{
  "num_hidden_layers": 13,
  "hidden_size": 160,
  "num_attention_heads": 2,
  "num_key_value_heads": 2,
  "head_dim": 64,
  "intermediate_size": 256,
  "vocab_size": 3976,
  "hidden_act": "geglu",
  "norm": "layernorm",
  "norm_place": "pre",
  "norm_eps": 1e-05,
  "positions": "learned",
  "qk_norm": false,
  "attn_scale": 0.125,
  "bias": "none",
  "tie_word_embeddings": true,
  "parallel_block": false,
  "init": "normal",
  "init_std_qkv": 0.0158,
  "init_std_o": 0.0031,
  "init_std_up": 0.0158,
  "init_std_down": 0.0031,
  "optimizer": "soap_variant",
  "learning_rate": 0.00834,
  "beta1": 0.95,
  "beta2": 0.98,
  "weight_decay": 0.033,
  "lr_head": 0.00619,
  "max_grad_norm": 1.0,
  "warmup_steps": 200,
  "schedule": "wsd",
  "decay_fraction": 0.282,
  "decay_shape": "square",
  "final_lr_fraction": 0.05,
  "batch_tokens": 65536,
  "max_seq_len": 512,
  "doc_mask": true,
  "train_tokens": 139300000,
  "max_steps": 2126,
  "dataset": "wikipedia_en"
}
Each number is 500 + 50 x the weight over its row's rms, rounded and kept within 0 to 999. Layers, rows and columns count from 0. Numbers have three digits each. The size before them is the row's rms in percent of the matrix's.

# layer 6 attention output (transposed), 128x160, rms 0.204, rows 125-127, columns 40-79
091:509567431322541546462419484533549553410485448403496468533497533504566508445503508471504480521513543544482383502503429530
103:537501427537489450477444508548502524509448480591472529497533524478469517498579498575529484446481551458523529499428489563
110:394497560516425491527569566485512506457511554570509560554488514475483507539494430531437579481496571492441547526495436603
# layer 6 attention value, 128x160, rms 0.244, rows 126-127, columns 40-79
093:450458496557486553523461410519452550448472564468560550519461485430502368489499478418486519498562572492476601541519484471
104:539479463479562473458471454455452467567564453435507457434554483493561430405583538442528499481392457508519463569560549452
# layer 6 MLP gate, 256x160, rms 0.231, rows 0-50, columns 40-79
103:488513475573462474473484460533430546594558447460590454457543523485408434536478504500420456509432545509574582522455513495
100:519530574507548524438509519516488432479461610506504506494404578457424476438378504542554563520493484533456563428500601549
111:536555556490441488493505489561408438556455405447575511512502446495471418585561485448462458523488571541414499503496442456
096:571467566492475549543489545482476555413516527513545511552616465506432525447461504482472520546465493407506465536468459378
101:415580574453578514526467487435518506493461514524469485345461497542506487504492496460512446500585462520490391519486480511
097:495460510494420365474650459537500488518513474548550470491398461541506537480463498400479472475452409474482548500516458471
105:467476414475461531516598456553553540485511450493521533457402503573477478544557488473426476468520567504529534534506588510
105:467479560464567479499578516548530559447605472479520511503513527443461410461430595410436473482441532469513528469568476464
095:444521501557430462542516472472585522515408392535516518520642464453388526502473451657542523555366517404461521470435547492
092:554528451535571513500510504518612550455438492521485490495522476538447388537467543577462552488587474583591409502530495539
111:538487563555465481499473525489470499537516426464488477464455438529526566543515549519495538478497472515458509371596499432
106:569471599551554415553607496534541486468516528453588463491482561550519530504500556508464490543460551490537605503511616493
107:448402537514449508559488618558522508467541459516540536513511438416510498541511487495570507458504527499553479550516511390
095:425436506540520607539483450492450534602525446543495476500472489511490414448503439459498519502528472478532459478534535500
088:547532418509406550425463544455457441512454495421497532473518468460465530589447521475534414464442525446498466512561645497
129:486556546507547485456493493570456519416504508504562510528493491567436535489407451473436457562564509497481471480570625537
104:526504522474551410508539536491553574497524516457529478548488506523545529582595424463477499493488586515498586483501507621
092:449506557635571511475544474424463513477431504494466535429464473491584468531509421463483533470492530434481486493427442413
106:489544527474602400584517455552506542567430501419486504494530467414506449537543385497559466493472480577427491527500497596
109:554463537582403449588567518622449620419490565486473457519550475559413453594439419445488528490545502508499540512484544505
094:412451489586493580577450447526469524526463359526537523444524483492494497554439595516536489417418420493505549435512479397
093:494448515471543516529501530387602465515504516509509533536508471405498394452474595545444574493500575425531487485535490556
099:500484405427409468536501391417547520525520445576555503499532493463562506505578512497488515462485451512428505456493558544
092:505416513449414413518419596464467516578579484539455401388556476477462595541446492511521495465420499506525531566466521507
094:469572631538482515510523520484468407485471482537618505471481439401518572455524524532511491477501492661536524469516459442
091:403509549419468518411462483456612553529505455555488500590502403592510559496484502460579514423452542509540560473458548421
102:545497596464426572451565527578515405512485484450427472627498567501501464552504470511503483552514458532577439496448515506
098:506430437580493515463496460657504497472493482384484561453595496514407501559413447523476403449434513519539504524530567563
096:368496524500459459454518472574466522463429538456568476419462447499411539464392441558417478563482559456614431471527485637
099:559476485531564494529456440465435581496495539494425499577546463446605445476476445412543518533534504570444470504466529507
101:388547579470513472549502412546430511538581493554508469441550514485587509435419523485475583534459547456474540465539477462
111:593417525506494389423552479465475547519508476570410484510520540481578410660526439542485451521506535465592602463593477497
108:568545582473508426517456561543463490368574508519612511523449516419504465544503365489440464490454513469510530490562551487
092:410479558535513506513472518508535473532449568534554516520492539450538506520597548560498513552460482528464551479389649453
093:550527561526562503532489440520491536522468473536500519398490512543486491457477434426572399549507410507412564550428510503
095:526567562413454574450437633535496476462438481555494489541551588504494545581438466456513514529439597448488478516541556521
092:435467459474458533432464450587500457458460538507499463445502557515485507441533565509525507439539450532530474507458582443
107:507532532542485487508604449464519537553496491488464418475474562473462526426497530464445547386466543486525473628539550506
100:527426432446447564584486480443492476554444519496544498450520434496532526423586512419529519481494509508536573485466485561
100:534447586509534408572533494517618502473533470507466555607495434576427513508489530609467438548452536470540542430495480501
083:475514456456591464530512581561486494482492492475506636490450493507503437483468413496435509484509426397526523546553477557
102:427440664409452476394451461487469446436477554487587439474496550566499513414405471489517508519511547629578580490495511414
094:401475531375455567599506529495594501498466520483522527505524519518573535431502458475453530535496552550573512494473543553
106:516481521417520502504475513419547537453502439441506521481518465457484527463441442604568547399445466542596458438596515532
098:608510524572449470537436432596479517526505510406556463494520583470541532508489479589521484584423553553534516569504507587
100:561500471514515454493535426461487484461557471531492509484518492495551577491519477445494459628501471446480421448547558503
102:487533443521442443479419490492527466463570363512488509483486382587515502542462624402561517622456553483453417530476509520
089:377517518453539529540498504502546508428536537505453408519517447465546507496459523443445506544567495522413551560581595521
101:483440574406542512532489556488487468449519504441495490581512508487468635482471546465560406492510416533499548571455466444
102:491505503459513496523526493449538583508584540516492434392587483524411549511541548513526484421520541469526433482478524408
092:466438496516515515585447464510583582542523464565452506399385461501496587480429471526513490483482464356485487422537488522
# layer 6 MLP up, 256x160, rms 0.237, rows 0-49, columns 40-79
093:575599580558535579536440500483450443526508468520405558524477498522486465490566483465533506488529491462557456577482513557
095:505513430543538488573544581386596533509509385429525497482453518424489475489512527544547568384487491519541464602474499420
093:456515564437455429510451411511574520510606502401518428463448471546531531471497467491483527515419584448503459467417518468
107:416519479570434540419519557536506486503550506499486595443550468583540475582461597526624470515495487564412522426572606503
099:578446455585546449491573482493488521575541429473421537544462510495402439531524485537515516413496509535538531427564550514
093:548532487492396544453489503472528526500566559550587444446518456552493488556407545531505516466512573466505544491490497481
105:526468476481576523428529466563557527535541480425532483471395514582425374552488491413454521472417545610533481530562535530
101:468507511485542522512424520494510496531466489438384535405565484543509527499500608591506493474466581433458514556486515539
100:433496570500557469441464488570531472418524499517465451444524499470447480543509497440491479526477583573597445521469508533
096:393552533492554515507503434493581520509432549439430590512442526527476420483540531545470550500424354543476585545576459454
109:534472487502534530521449482404456489536428478548497477420477522529531541441580444499375399501469521514586509513486598460
091:522405423551575507474487363461477419437513427502438478501434515448580562521631534489485558476437500523463497537502452518
114:481521450577483490501536452517490477471511524446496637371432500465515544463484535514499526552510515503597542440478569421
090:472443495497525605611513491425423492527502630426469433421510517464501439555416429448493522467454427465537450422619565533
108:487520495411430513501484498480444526526463505492516524545553471496468557496487430472500369538413489489425541549585557486
111:505514498534443510455441404533504402587475520501428542526516523533516485582522566481494592527518489521384482454456490505
099:402480499532532433441402569536542512444470420482473538511474464483432507460509412482431462502478523479539486389564532599
096:395457626463563535409526502448470570461417523526590604435582539489512542543450410502604407461495470381531550470485550491
106:460443580504480502449494460402499503549465414567586495539458479516496500413515547482455422496414507502494471463544423566
103:483500490523524458507570465473506594506529478553592427559466531490514563430510453595493456503522554419429470530544450475
096:477498424540508523589527576503500575506385462583581507487547574532417559528495575584538442457379495474533536554436446500
093:509472541569496554539487569537503453469514516410483462529494443530457486486520445533449533432518504438497462493589491569
101:516576448506565493457507543528547579483452494498468431546480546532463498585498394552527556447509535503475499526610460513
093:549474527472592606471471498406463464467453580485549622579483494464553503522481406497480481486525422525498507517515567484
102:545495389509549471541598489511512570542407520448461418530397545456505516573587467495485525425453482465587441481450495523
093:535424507617463584464524513488476592587401511529463413427456552568541516560470527530410555460462541494487539496591567449
101:536475457602515550453448524565485454521497457460434502496466511434483611623464427519477544446438506485491487477444547479
081:491524568449448480491550525435444554592498601492437515467524499371567558411594444426451475440503468463504445515426419429
092:561433462519554541535476469512522492496495453505435476559509512461541448488526523461551550470536463576453524569369508378
100:472500530534481632494485529496429526440569604522541524500460518519482546501537528599495560437430405499406539480390472472
098:556499436462519410515526534512445537538534477554443507518412471499443541515447496471542513442568446466452465514551446561
108:418475511467546574427488514482582570403441491443447515570491554580448464551548451376384587483464484461492502521567450500
120:584561487557560522583482585493557522558492522569527524429474513553420515523536563511524547468479443501494411458547591515
089:411471495575471551510608553570412517500541576340478617515510537485453480465421522464522609493405581447568510497561411586
098:551528489460550536494466417465457617530424510614485547431567460537519497602462484481504516499559441503476439588461445476
101:506495594467516486492533522480566504479554496595536574559518459521497516546510561453499442514490520399599495540535636569
094:556516550457503525492417478495542419483378465465422557483492404556560567452548437445484556510619511435525478450493500505
116:481561491486538487515585535517426537577595564551423528629511544519456527598497430498428415516470449560528555536530526550
098:490528513443506477555507488512543476392404490553566469487509562494563516480497517506520451485426488598519543481450389432
109:509470469507513551491415501446451543420455524541543476497441511416490405513587554500450515500526465472476451596563481491
087:555453464494477514480492386507452451515567493456422530510519528503547511518519538472461539661575435481528402446486484538
104:489578517479492560468506594480523483521531450455551502545562479572510420496471487512461501502476542526467556523496475521
106:453593555635553379431433542420471545525440598579539520463425544497434417426516498507458526559446495582505545531473485535
100:463504536557479420585476472585458535532562576449461479615580447489435491586495514453395461515620503485482444417503359506
100:492550491424521505503481568557568561504453523536529418479556537504462516471507484577565472465571441490481529558575487491
102:495508494499471489521436521473403468437506576587469609495494531469538575606515523535546530528582452487485500565554565512
108:517538517515484537446494500485453467441482437538588585449471530436469544488520493509535403467520462484540451462488532581
097:460478418568533529471446598559516468464480502524350572430465468524494437568524437510509518555488434488505530407477486508
092:567533476465460416523467436508519537473436471514412528408512418488552481517479534553560571503545548536446464551562484488
098:542528473470449510496493557388549493593550496440417448521495453456502470483552561522455558521485442556544570549388507464
# layer 6 MLP down (transposed), 256x160, rms 0.22, rows 0-49, columns 40-79
086:420538521520516519458515511553478492552543471498579495534438520514486468518490473452418482457445501504508589540498557548
095:484575484432552520502513529397563516568433422480560572525559463489496494392559483395483520571415568564455456539494552405
103:512553496484487483441470477414533387542416490471577557424537605520531540433458397489464486556542483507514427404522464559
095:535517403591537554541506478581460492556442495593502500499478554463488454512459550512552471399463577415567535448457413496
100:507559469463471502499512468611498436519386560415496547502542426478506526512510447520515490469425571489479482523449544414
102:538505481549392510473470540458427472462541446479526385501530552523565513594461547537475603532565421506481504448499550477
098:479419423482499519558532507537516517556463452504555433506548504520551469480476409442500498451506512594485516469480534487
103:444472474481493500420563442495524537466508473504471436551409508403456479515490512513485549489523576479407514518505456364
090:549467422476546416493406454583429411507493467498520492588495359434561558452523462558507575474576458482472564483524445472
091:457516526604465476547397409539527478475572554440556495546462517504567531542552574609533552438561469438601499588475534465
113:499443516515528427552487410489485507590515585476458491529490386486452501502499422537540543472473470509541499622577514387
098:500421526571488528378530500515493513462426534514539478506477486578445493398533584533498530467560542552573480518426540526
113:574457457460541421457539494536526561518539587539514519508461400472463546447457553486418557583387433492437592556558472463
101:408438553495480649617548444497497571506559438540510460579538449498544638447473487415480472522513524423444507538573515460
102:422499389426477454560521499547451527433585446465540439431572500483446451467560521514566488532453415472489497434479368503
113:528451466446512435480523479450450540520424483474523486561500552435367362481483511483563468556548443524377529511567536541
101:410524528465509420494502399514475484601587494470539558436607539485513542496518578376495535527477389498556582518497483393
098:580492431454549590577498460454494484486548555508475406441556589533506497516543461438580523454512515538484540437508504510
099:497536424481592501516505447560457470476388521488474544592491555478511483454600473455511477518472472446522464405565506589
107:502529493502529409555453452480568471467425526419571523532552536591523515465524425453477512532517505560443415471502486413
093:456538455555548500474497487456513467503489576488513476472553493572552497530518570468510447539548446563465472409484364491
099:506479499449471496467518531394556561500565494594576496489426584450481480546469580533435489494551507475493564508527413409
098:460491498639437523489530517442592517495532460563586510443455456566482465507449546457517509511512455557497556375490557522
105:458589488492541493554626555568526436444485486464473504427442524554494496438537467534468466566634530564580568548528531456
109:540472507453382504531381452552450548543547555543376493488487438462390510445471463563556466496513501447410495509497431535
089:531560513317552424484440537544572487471511520554576464507466561456510525488557527473591490601418489447524478487483516427
103:535468573487434524433501484514518559512441557393503469568597434496521480554455507522596388526534555486506501510498519531
093:513536429445559566503502476503409461476432412491467473536428485489433500603519541550414525405521454427549463542459423498
106:587541546516578507561520527523433403503425581406583539486474482506485471582558561513564475536447575521470568535472476415
107:570503486479477584571470492509501465541478421536542490514542468589498419566478499470472500583558493486525522607523574553
098:452443509478449399422494532485522569570524502517536546482447518422461493547512432489530496446447532580409580496524434506
105:489423474552525583485421505459475466571470471499498457538490497494524485493579518466523475527514545486460567507526549464
105:560461444529399474521465461489401449519592462547530480503582492529519565497477390595472534462416450450521491529440501468
097:550428460461551420487488512542570503497598494452492433512499506438462485478429451496515457410541562551443503471452555410
098:425514434412463432513547587578473450568526578526547512468461462445477521583523575424484512440535580532464520513464464511
096:462547449545532500552435454504461423539500461401596411487436481508466493496462511517497555457624517531523442485477454457
096:552466432530389509520615483466382522460458444597480515526492485438565448549548437541417516518614516483475535429568505507
116:457532497517443546491490466569541427585495501491462521538464504581472491526488479447449457441435473485559479569506574555
094:518486483567493561501576499458459564464500545452462423520565540473460546543487505515534504474491561517493529481496571502
106:471515540535482521476502558518532531484455559536545528420436423458421513579487541460515501494405548428532476527541565552
090:481521527460490499559508504529494441548447550557456551403521529516475455459513534484561458522529434483484485559561454514
096:438533478397529509538480523466417460488426441508517528473501467534529466611439550489512432500479520503486503405531525490
097:473532546519519453564524523454438627453555544482582458530447516386473496385464527491624477492418470451461566447471405487
105:519488531478466546566499439418492644574507461481472429502561451469430493535456531539442564487472432435461540520515473506
095:505511502479569515474513451406381514532507542497482508461576410475446623445558461397531552419554598467558496510465511411
098:415530384513580506488526533585513488569483562405514449469566445514447540497459488512484499466568462563571549442467480516
106:482501448536624554519423572573402409589571509520505463488580525478534547486472410565535529553446488626478562580450499457
096:540507528418496467572500545543616499392460414446447518538474524429440458557575487468458498494579493446502524429544470546
094:394495402505569499498562436598471409463514416545509602490555402518486478480518454602449405445408525554545553504538433578
106:440512507541578579478512458497479493452541468507549480458428469588514518480473440526487447528568468538538470529417532553